Each number is 128 + 24 x the weight over the matrix's rms, rounded and kept within 0 to 255. Layers, rows and columns count from 0.

# layer 3 MLP up, 512x128, rms 0.0776, rows 214-253, columns 0-31
[[ 85 125 152  92  97 108 150 135 102  84  94 198 118 158 122 167  75 168 116 161 133 175 132 136 168 145 120 170 133 106 113  81]
 [ 80 156  77 131 144  77 109 119 113 105  92  89 131  77 106 171  39  51  93 122 177 160 159 127 128 153 153  89 117 135 111  91]
 [138 124 131 132 141 125 130  97 120 136 136 143 137 101 154 115 101 136 111 123 122 101 144 108 125 138 117 143 142 134 141 116]
 [125  95 134 152 118 152 126 121 122 141 134 138 136 125 117 141 128 153 137 145 141 121 129 108 125 128 147 108 131  98 128 165]
 [112 124 120 131 135 118 131 132 131 132 134 112 128 136 147 141 132 113 138 127 141 138 118 125 126 126 123 112 132 140 137 135]
 [131 140 136 136 138 127 141 126 118 116 131 118 131 113 134 141 128 138 129 146 117 139 121 123 120 109 112 131 119 109 131 122]
 [ 46 182 123 105  47 108 177 105 119 162 160 255 119 173  43 112  60  97 210 129 143 129 120 207  98 143 124  93  94  58 143 163]
 [ 97  98 192 248 138 123 149 103 126 118 163 117 138 139 104  96 132 127 128  87 113 145  94 150  67 101  68 180 164 160 117 113]
 [127 128 141 137 130 137 124 130 123 134 117 148 131 138 124 133 125 130 121 130 120 133 130 131 123 128 126 134 127 125 136 127]
 [125 135 126 124 131 132 130 124 130 127 131 120 134 131 128 135 122 135 130 131 124 133 127 138 129 123 124 121 133 133 128 121]
 [132 126 118 122 125 121 123 129 124 137 126 123 127 133 137 129 119 116 125 126 127 118 125 136 137 142 132 132 126 134 120 140]
 [126 123 129 137 126 138 123 124 133 129 135 129 123 135 133 139 132 109 141 127 126 129 126 130 128 130 128 132 122 114 127 131]
 [135 139 132 108 142 130 115 115 135 112 138 145 132 120 127 109 116 139 126 133 117 138 122 154 136 169 129 109 113 145 131 143]
 [ 88 118 180 135  96 188 184 156 123 170 166 139  82 100 113 206 149 114 129 147 154 153 175  55 190 178 112  76 142 113  68 143]
 [132 153 153 116  85  94 160 138 120 113 120 146 193 118 127 170 124 182 109  95 114 136  89 169 116 132 148 125 128 124 161  97]
 [141 150  14 198 143 142  73 158 160 161 169 112 161 107 114  94 148 131 103 139 138  85 173 175 118  74 177 100 175  89 117 170]
 [123 117 126 134 122 128 137 129 125 135 140 128 134 142 123 128 123 120 133 116 132 120 137 135 115 146 114 118 127 114 138 130]
 [124 120 130 130 127 126 128 136 121 150 126 123 131 124 121 126 128 133 134 115 130 127 134 124 122 135 129 135 121 124 135 133]
 [115 121 118 166 135 162 136  91 123 103 120 111  95 167  91 100 150 103 113 199 117 133 127 119  89 133 162 165 114 106 108 126]
 [ 90 165 107 110 151 165 110 165 147 138 137 151 150 134 100 135  85 122 129 146 117 182 120 155  96 161 125  95 149  93  97 159]
 [112 131 122 125 126 141 132 128 131 120 127 113 105 129 134 123 116 114 128 115 129 118 123 154 124 137 117 124 127 147 128 135]
 [103 159 135 123 118 146 119 130 149 122 164  90 125 142 138 144 155  82 137 121 140 152 103 168 139 117 146 142 125  82 127 200]
 [134 151 125 110 137 117 133 125 138 107 127 109 111 149 104 119 138 145 141 130 142 133 115 125 142 139 134 134 126 137 114 147]
 [123  84 153 163  98  93 162 143 120 158 100 149 150 159 109 108 103 137 141 132  84 139 155 140 103 140 112 109 127 129 136 133]
 [138 139 118 123 135 121 147 114 137 119 126 135 135 125 148 113 101 152 122 142 136 128 129 143 131 123 137 118 124 131 139 126]
 [ 99 161 191 143 165  75 148 153 174 134  70  55  94 161 140  85 174 131  98 208 147 156 126 118 117 207 166 150 162 129 118  57]
 [ 91 126 120 155 144 127 115 136 150 149 166 162 131 138 126 121 141 163 139 132 130 108 124 102  99 111 138 162 130 113 171 111]
 [125 124 123 135 132 126 129 124 131 127 128 129 124 117 125 120 128 139 122 121 135 126 127 122 129 121 140 135 129 123 121 137]
 [ 96 130 144 144 124 140 106 109 121 127 131 150 137 118 125 112 135 142 103 145 105 117 123 149 106 129 120 145 139 129 128 131]
 [144 104 131 132 131 118 132 144 128 138 130 125 150 132 123 139 123 127 120 140 131 139 135 138 120 118 123 139 130 105 125 134]
 [148 173  98 138 113  94 153  96 115 158  65 131  38 119 149 195 148 179 164 119 120 209 148 101 149 138  88  62 109 134 209  77]
 [124 126 110  89 144 127 135 166 108 123 128 111  90 130 161  91 130 137  91  74 178 114 125 138 167 145 115 102 118 146 108 110]
 [141 134 131 101 120 137 153 121 105 147 112 142 118 134 155 126 110 139 114 116 133 135 121 126 130 144 119 145 150 133 125  98]
 [146 131 118 126 141 118 136 130 119 143 124 127 104 149 109 134 140 113 129 125 119 120 133 139 131 161 136 118 134 125 106 130]
 [133 113 145 140 141 133 126 130 135 134 134 108 120 124 128 148 136 146 150 136 115 126 118 125 134 163 137 136 126 140 137 118]
 [174 150 140 150  70 115 100 143 126  77 202 110 135  97 174  47 196 103 143 152 127 137 113 132  58 125  96  97 144  96 146 125]
 [119 120 135 117 132 101 116 151 103 138 119 135 139 134 146 149 138 135 139 116 146 123 124 113 127  99 151 133 139 100 126  84]
 [129 169 141 151 127 100  98 111 115 129 158 104 119 134 149 165 156 138 118 112 151 110 153  88 150  88 150 125 111  83 124 173]
 [126 127 132 124 131 123 136 120 113 119 127 113 129 116 120 113 117 152 130 139 117 135 153 134 126 104 136 120 139 134 114 115]
 [130  84 126 164 144  78 151 138 119 124  77 127 134 170 100 105 167 139 157 134 138 115 120  97 131 184 129 144  69 155  91  63]]